config = dict(
    activation='tanh_gelu',
    bias='all',
    parallel_block=False,
    init_std_o=0.0147,
    lr=0.00268,
    steps=13770,
    dataset='wikipedia_en',
)
Each number is 128 + 32 x the weight over its row's rms, rounded and kept within 0 to 255. Layers, rows and columns count from 0. The size above them is the row's rms in percent of the matrix's.

# layer 4 MLP down (transposed), 256x64, rms 0.236, rows 248-255, columns 32-63
size [121  88  95 120 111 117 111  99]
[[ 98 102  90 141 116 142 167 115 152 124 253 167 116 131 121  85 203 209 125  99  75 113  92 108 127 143 121 130  99 131 117 106]
 [126 106  96 108 135  68  92 158 135 164 183 152 118 105 142 127 131 128 179 145  37 159  70 113 147  77 116 133 126 124 161 181]
 [ 96 108 104 129 152  84 146 128 128  65 153 104 129 149 171 207  90  87  94 121 124  82  81  97 120 126 125 116 103 156 155 130]
 [225 110 210 174 108  92 158  55 145  75 109 111 117 151 146 113  92 132 110 113 142 113 149 135 110 145  89 103 163 149 119 142]
 [119 137  77 157 122 161 130 112 117 129 192  97 111 138 121 171 146  70 149 141  76  86 122 128  82 123 136 120 119 112 166 125]
 [119 138 128 176  81 132 147  65 116 107 128 134 116 116 114  87 148 129 109 163 197  91 104  86 147 115 171  80 121  82 118 152]
 [123 160 151 180 104 109 178 136 113  97  60 145 130 144  67 136  96  76 136  86 197 110 165 108 146  65 136 184 150 110 160 113]
 [169 105 134  70 115 105 131 162  53 145 113 135  75 162 107 222 169 132 116  76 164 132  91 163  70  86 173 114 111 108 129  91]]
# layer 4 MLP up, 256x64, rms 0.248, rows 249-255, columns 32-63
size [ 92  99 114 101 114 103 109]
[[147 226  99 130 117 175 155 160 123 155 150 151  87 107 117 104 113  79  73 127 121  92 107  74 181 163  80 143 113 140 104 131]
 [ 89 121 122 194 170  76 104 106 105 148  94  86  96  95 167 100 202 128 160 152 144 121 108 124 143 157  93 161 107 158 122 121]
 [157 168  58 160  61 142 105 148  93 165  87 186 115 172 185 161 100 124  64  67 148 103 134 107 154 103  88 114 149 161 155 117]
 [141  74 112 109  95 204 171 155 143 110  47 178  97 124 151 181 121 118  98 146 142 133 108 112 153 151 143 100  74 170 131 140]
 [114  94 116 174  80  90 121 111 146 134  88 139  89 139 110 123 127  95  79  90 142 153 124  86 126 179  74 130 138 151 111 123]
 [144 107 128 153 107 158 148 115  99 177 115 105 132 155 101 161 135 111  86 100 173  90 190 105 117  99 141 166 175 139 109 157]
 [ 79 128 133 131 150 132 172  59 133 140 113 137 171 171 118 175 107  99 180 160 162 154  73  83 143 101  61 165 133 143 155 164]]